Weights of a small transformer language model: 5 heads of 128.
Each number is 128 + 24 x the weight over its row's rms, rounded and kept within 0 to 255. Layers, rows and columns count from 0. Numbers have three digits each. The size before them is the row's rms in percent of the matrix's.

# layer 2 MLP up, 2560x640, rms 0.0239, rows 1681-1730, columns 64-127
091:158139141165112093089157111137124124117118169138134104121113115127109125064146133150092149106171149117149167159132160115103157170162101088104140142149119143116109162157142140149101183133173142
100:109091131137153107163154158138085149127152144115151144113117157132112142140157087093152092101108094112090157111155120132120099110134136135126138107137107118102160078145092127111158151090124133
094:101134133116110157143155150129149177136161114118141134131130148114140137083126117165119094117080118111122108142101103097126148160108097138157113157110143098167105085117111131123089124104126085
102:128120114146173121114172111171151144141091169109137125095121123153119152125147108176107164134143149149171111093102161121132092149136154144156151127101090167139143132105109137126133133141141101
103:144163157160149141123132114128161098133142149108104145078124160124081100143094083099101140094152095143130108167133115141143136158108112079140090132110125162133161151139138092127154169131121129
099:142160136142147147065166144138150091111087152117160095144114100116117118082133148172149127109148115109166114134107131137099125149129111142107128170141120159105122157137183149158098128098162140
085:136144131149146137169152109153096093162170101174103143143147096149115151101125144102140133124164136130145133150133147127120157117133154105122157172121112142126142094150087109137128149123122136
107:118171141121157102109138155091105139169102153141113099156153135092126163143112098122109154100119143117124144149154098096160155158096147101161137181085134095121141138103107135150082158113131144
106:128127154151133131114109111117153119122157129122094107102151105127137122087120125091091170099142134125105137104167115131157128117103100162162117154131124120113119105113138091150125134115121134
105:085107147160155134120161104188150115149110120113095158117119153144141182105130078129124139124164132151158121148136118136139147110121128114125090170110149154100135117122126142116141147124170174
092:116180146135113102142136127140123135114142107127128132175087150154153115140082148114141144104139150107096113117108147120107094104118152127105102118138129130123116109160169151185157120089148152
100:154094165121155138101115107143094140114147146141091162083115090161134148089151149110095102124149122117158140120087172142099145142148088182154086149167105138106125117107128187144101158150158124
097:116136125140143120124163151118102145115135108150147147161171103148150100160123097163094129093143162104140147130131098120149093112170138141126147161127118096117127124156140129153135102117158134
114:166108122116126147103189171120095079120161164117122134151146121138132149168098109132104161131134125192116143113141105150102130096149156145131104105167146122099176140154147121140119090174131138
098:117140152141146136117114115124137133154104108163142181170144091153108099157091161106113102122152123135125142079166172132106127128091141096152121110100150120127152133131156125124109116126127133
095:133160112124135096093092140111163138122130157154125116160075137123076129136080155103093167102162093095121186114120173101105118161162118111115104118121146137133151092129141153127111129101115145
102:113151158165154082118170119147117155162128096117132131117159126152130121107121114152130098066118141167119150102104136115141142113174150129156087130123147128179151143158101142120121137087089153
095:152083139146105134133098109127131149182149112093136103112131131113095136076135148091142130098122127114157148102123097102178085103118083096144145117132154133105143114144136112150112120103184097
098:104084124124107122138149149121119179138100139135151110148089144130122125116142132112131136114109162129112081120165124128119126139142105115129147131131157158150121145136148139137101170114151097
088:101107093081128141139157098136144102176112162088081155119114119129100138107125095112146175143112116126133120119126100109157101089161091141089102144170123139122160155121090153141128146146155154
106:121138151112085070122139146144101136151135156139121115106123106175131099093123135118126106073101105113124126112137142084178126143095066131128104127092113111157140115137083119110134117116126151
100:157178159138126091135085146106112131133177133120114125092115119169110149091112084157103114119115108133151142133134112114171115157120111093133083148106156127148115159119121135140123148118136105
098:150119113170117152116130135127145087107105130113127091099116157104100126122127134126112122138177124132147127117130101128149103100113108085138138161104135167141148147129136164137159098119125114
104:159131131129122161098149140108077132132110118130158192170097157144151163139103124093154132133090103113107150129094092143160155134088115094131120108124130132146118153142132131167116119147124148
099:143104123146139114109150131123112148126123153136129123166141168096123142153158125162127165125147140131126133102101137102117146109127138123084098174151098090147110171163122138163145145106164149
107:154131131096138124143115109096153131131127118157100172114131152131108159110117125119134111152138103157166110131167131097121130154096141115178098146185112140137146098089141116168155165135134165
091:168099163141153111142121121131107112114165105129168097150129167082101103149148158155106155109127139141079102091160132148154155131100173164105087118169096133103095163122151151140098137167155103
104:110138118113136115083152148110095125155151094143145141115137145143131106118132116138163108116152144157139131101137112132148103121129137127134146121113142151114159174098080167130153102114145164
104:149129169146179143115153125136114148142150141129114152166125166135130121107110118147145173103149136129126165091158156104159140124133122140091142084133116112136137118134139118124092172164108116
106:137154134082175135129139097111111113155143156089147113148163131135151142162119108091131142145161093135092121130170140124151112142127146123156118140130114130151099112102120149138126110142159169
105:167137168150117114113172113141100095090091119112120117169158147156090153141112084096099160122146137164168157130130127102148145148082165127131124100147096085107123088093132116120160156178113127
094:115136133140137084120165101124164185153111132125146133113125141160124135118149158145138099111168086112114119108175146085180128120154107103158123114128114139125117114162071119101158150100092141
097:103110081092095106122146152117140123172129175094094152156144178134114133145132100133134156123124111116121102104114127099158142162140138174147111149085114150136112127113147119139112135155117128
095:115081150150088120111109074089097124105092129118139141167087150138156084086166148151106119131138111098147111135153140093110117167140136147098131151093124102126170122134082163106119142111122136
089:151164123158130137134129092147138125108094115149121132117103098100136106105126140134160169087102151133114168107165091135164115120132120115108091111124116153147132155142094115160114155121136168
090:143112119153156090128136148139145116160094134171126126144154176174113124140137122151165104100101081138112114155158163091139144108141121103123094161122172127142108092151065138106126155090145129
096:150122171131100098105131143081110090125148171124138118082146155154128139092159116115105112099143135115142121117114142128179087129102127116147100104129128127181146172182151105105159133104118137
099:100160131150142148090160155156092115149142117110140164143122108153122097129123158155124143106134130162135115140115108109117116136144159128120125145152105089109097140104097146169098146087117159
091:093119149153123086145110143147158139142162127106160136145110110147122125133156103127155107114120121152137135096142129113131129126129079134113101163107159135156120108128103116101158136099145158
089:126139153146161148115144156098139153120099134112154172138127132123150151139144110106094139136102098123096104159143133112121154074106126110143170134158119106163139146154131131096122145091088114
101:097161126129136156104161117152133105146099088147118164144136172152104094136096132123078140139138116119142108178086155135157125127129084133139133130109084063157110123149115124122096126144112116
122:106123152125185130147128130161127129125127126134156128127125147117121137125158166107111086133161160172113150121133121131148105118137153135166106142192181108138157145147142139101164111060100127
089:079143113123144083109100094153140112132154109164151133149117156194158129124160163083132091083108131140109095132123098125097099140132135154154150139146163152141132167096128108157125098126121109
088:138159157104156148098167164092153118115126109112107136153173119161110143152170088114143154076138130147156101135165130129170168154112097099125167118141103130097117146145138133093143112110106157
096:113105131150107112158119084160144134136172142140132119106105087115102124115137112125116096129150140157149112132114089079148134129139102112142147127121142091147100169116077140144094105113163110
095:149151102122159141125105111129112132163127129178088104106129161106113112112090102104083130127105158154111143160138083095092133149123084162138145131134144143107122135117095106130106158103159111
116:097142131105149101091166105102113168134154131157132116096155123117122126096144115107126141136100150115118075157147139129130097108105090138121108136160162158107111112127131100176124180129163146
090:125093164147125155104169104133093120127123177088105146103125139136106121078136151141103132096162152154116142165180147123172097141153143079132129114143148154152124133128116119126131144129126157
090:125151086109132159071101091169089123186111099105083153127152145135116103116164119120147148146107165156105129112141129113151108152140148158140126151145134172144148166100152107120154096082164176
088:104135167152113055153104128129128119129128088180082132122152107178125143101187157130113095089122131157102137108127143134117148100083103111134122096154154115114175154115152141145160120133152136
# layer 2 MLP down (transposed), 2560x640, rms 0.0126, rows 1681-1730, columns 64-127
090:097124134102156142168111141129144148148149088116109146098130101124145157193117114122139114134095119120084088098132113140165080090090121181155094138112148104155137119142112112104156082104090125
112:176129122109079175110141123135199095036140153141184116167119095097104125142086158132138188139123150128114150135130114143108159159128106137101130101116069113100088136116180109151144140190151125
085:133152095125112116105140124126122100116135145142142148137133108129092109148107175106120143112158137144099131098172123133114119081167141100085131116115103159089138147127124145105152105162146181
106:167172148100102123132105143081121107123157114152126135149165117107124096146116143112140129123116109123074143140158114136106168122126131093123103116165149077128113137152144099128103122094122162
107:121098116107092122129102142097086180127122088145136095167151136129172170115139209139172142170128170134140145097114157145101111093115109141141161104192113096121118082108132149132128077132112154
110:117099117119122122186108096132130157140179091152110167137164139127142168194124107093125143123107121150104141102163115119161123106106134120155139113103132102162119095143080122102158135170094135
072:138122156124115121129144140124143143022147142141146098181144113132111117138108089143153154134182129126093128162137105169138098114098077135100145149117058098107131148090156152142147106127119153
120:137076144134094130155133129179149105107150104092147156106118122157144086108133174151146133133138121146128141108107182144107106078144119149079121110203144128140128112196142127120169098131126095
115:125121113116114133132120137132102130131103114133139154102106170114114134171146100157176096151127134119146128157086160117095137146135142118095133123143134133115139138125119160127138116153142146
131:163155126099075127140087149074110137120143127157150090139132124124108096157118173119111114119108141121112126101125149134126099148136120152137163091166132115131090120132136118143117120121082084
091:125063121133138148120112120108109149143106119110121115119150118115119120122156124134128098133118143158151147142152114137143157202128095123156165123114129116109145114137098081088083137175099107
103:117163122136129128162146168103149113133127101108145085149161173123130121164106072132155169135135129143118131138153083123175121113116150091124159115081137138113137129142137064105160103111105150
103:143156123117125136115084088144146117140098140089131110103100151118100126080150153117174127155130100135112111114122173138122165111112110109131127096125127177151120114137125118088115160148105104
133:099160128164104122133055079134151161124098104110131106099137125133134117100134159115128092115139126065149123143102130119170132145123132114127166169072107138127078125119108149133155196089138110
109:160133109109103126151159154132119119119141146105123087073128140114162173094154067144160159123113132132127111178096080136136122131150140145115125147175106143104123134113095112121145122116158129
090:103102152142124150157175118147108126121151091111127136095161123129176155138155070157163098139109183154124092142130077154143144097092104149129143155136100132130119142123110102127132137153134112
099:117142110184109136124119152151147160134127098165122134158112101147180126084121130131081135152145121129160134143127127120091082105150137144111145184128121129140131144148110133164106142136151121
086:147158092121114108140141127139140137136161096150112140148165104135164109166088105168100089138125141127115134168121144159086133126130124166143143149081121157128159137145124181127133146160071145
090:158178107136146139141138120137134090128158090106104140141140128135106120126117111146109091114158089137142134113076150130164118125101132117109121126132104096101120109110114101122153096132086166
080:139136158122144094113083113111129153073164133104123109116090113143171129169140214156130088141119147122162105121137150145100163116096173138145162125069151173096099138109152146116140112116128119
094:152076135107123196137143128129174115054163114141167170179146147116083117151121111116151192133158148128113145118112124157086171121133103127090142104132073113085114105139162116154152118150094142
093:129079151136133144114152136133144121062121127150166145162165119137143127152127115116149164118153160099114153171126140150077132112108069154101170105108053093137130129148153153117144096128103169
095:106123151120120125150103139127112175131173125144118176136128087136139159116131159127137132119136137104120128147147153124088134152129132139159138119140179122134125132126125110134078144132167151
097:119112115149141129164138168136130119119126133119108098108124093132123129132139143158125127118138140164124107093176153126130090114150110179140145140140119108111126086116118130103109114106097096
106:103153134078137135151113116157128133125142104108128140098124104139143119107106123096106090118121144108113101140167119135139106159124102126164135082095148150083143096101131115104106105166086105
110:111110127183169137113142172162087157125116156101144092114108108122116126137136141141153136095126137106083173120118133143140123105135143142107152148091141122145143148185121128111127099133114080
091:119167101118143148115132121112143162141081144116114171121130104155143143098120121093145081147135110111165121162113115120072108159134083114150177148074148116136168105130112134140134127081100141
103:147120129183122125172123116130114127123093140144126126139122140140165162151143131135100160134137119135116127146123137126108131129126127124111092154163089094138114097133157103116098157128139081
126:121150098118104113137094148115124111130105118129146107115142086130105132150134131122124064140109120160128077176103082147119117121136132123159122148135108142105121138120124155142136077074141139
109:109111118173097126138110159136169153117129108151106141130117165118109132098117137158120143106102163097166115124095121129083132135135109133086136140099139166097153124143148072130124115136111088
112:081106099122121143146072150116132157138147124146137144119072118116174137124158149146158109107118137098100095129133129138106118113154121167135136161122125154137118151121117142136114094054135131
084:167160130097117128081119169133141116154144126148121119143150136115168128155081118143103173149084158120119159184090123146099102119120136166147132149060148112104135095102159163094124125148118150
107:147130140160120138150115122139133132111123072132149103109126096116134124100129149118094093119122156142116136144153105142102119094127140088113133100146148114144140132116124176105130101117140119
092:120181120087177118134154179143167119146166121139109127112159113121098177165108105110183135110175133140100139118071120151129135067140126124147124097154134156146086117118152098138132124155159143
080:118099113069122127127123149120116150143163127119124124131151133140098118149108141123091083143138122120139092175081159114074129120101092127159153103118114094120107118136144159123129098131140112
070:129126166140124155132087117180126126080154134121122135143161100105123133100113174148130118153142161147106166121131075151089126121095147156127178126111092119128187123133135109147118123197144100
081:164141104103145184078177134153161107022099095131187115183124116090116107134090126128137196124121139136079194128165105159098173135161101123096114124120110102103122120116159105135108123130118112
099:137131118137116122176078072102146144129106142148122102137097157118133142109154120111152094138136106080128131139125148137168143101121135145148150123116145177151142114146144145105130076148136079
080:140181103106135118108103120141144140109133083115076121132118138114146102131084154141109099169170141106136129167122151167126115113108147158136151104087110123141109152117158145143136128178147136
077:168141123120118158104165128126143119034129137149179078139151123115099116105084132136153173111110130148121160111157090148154119158157136115118094100094121106118124147114151085144149128154170158
109:155101081115146106155108144103137171133160181127145102110112099127166162136142095129175117117115136111139141065156095124089127128135146156122120131121130202107124135129142108140161134142137121
106:150139155192111110125124108120127129111191167109127149168145076142154108112132098114119107114123144124119121112123115142145105121130129149161137155119165178118127137064127122117130092175159104
070:141123106121128189123147108136150117072142122104150105149123131064111111136060132173115155185167150117143148127122148139133095140132146128128138127111111133104101117115151146145146117163165142
072:137101126134106129137131103132125145006151188152137141142093128112117125094089153138109149152163128121125141163122097193138105110084132181100143136085118134116136126121167155166138147151180157
064:128097131146126140129136165144159111142114144140165127117138108153100139140145136106143151069118133146097147141132108104136154136127107111105149114113138130106122129128111112141118093118091121
104:131116134131109128132152134136127146097146127078155147132121118148142156133138147143157132110157117117134134112145180155175110111130156106130114140117143101143130115142167157117146093160121127
144:165133108151123133141073144157132103129085137121123149163115139137137113158127122149107107108171127143138171094083106125089162141128135125121140121077094093146149140124129161084110065125093105
078:135165131121117091138100162116117121145139119149136123151120135141149166185166092113157119131139109120155088095080131135083177099104100133145137146096118141119127109118142162113140127115103099
097:130123167111129116197126147074152142100163139170167123130102142116143159146108207143138091132122106103141146155105110127107139124117137099104148093092142147112132089139121165124127148161078107
062:155121104096103194108132109143173114039135152098198097148110136056104110148063131158129170158159158120143140142106129139107123153154135134128135132100088123101118121122131142126125133176129151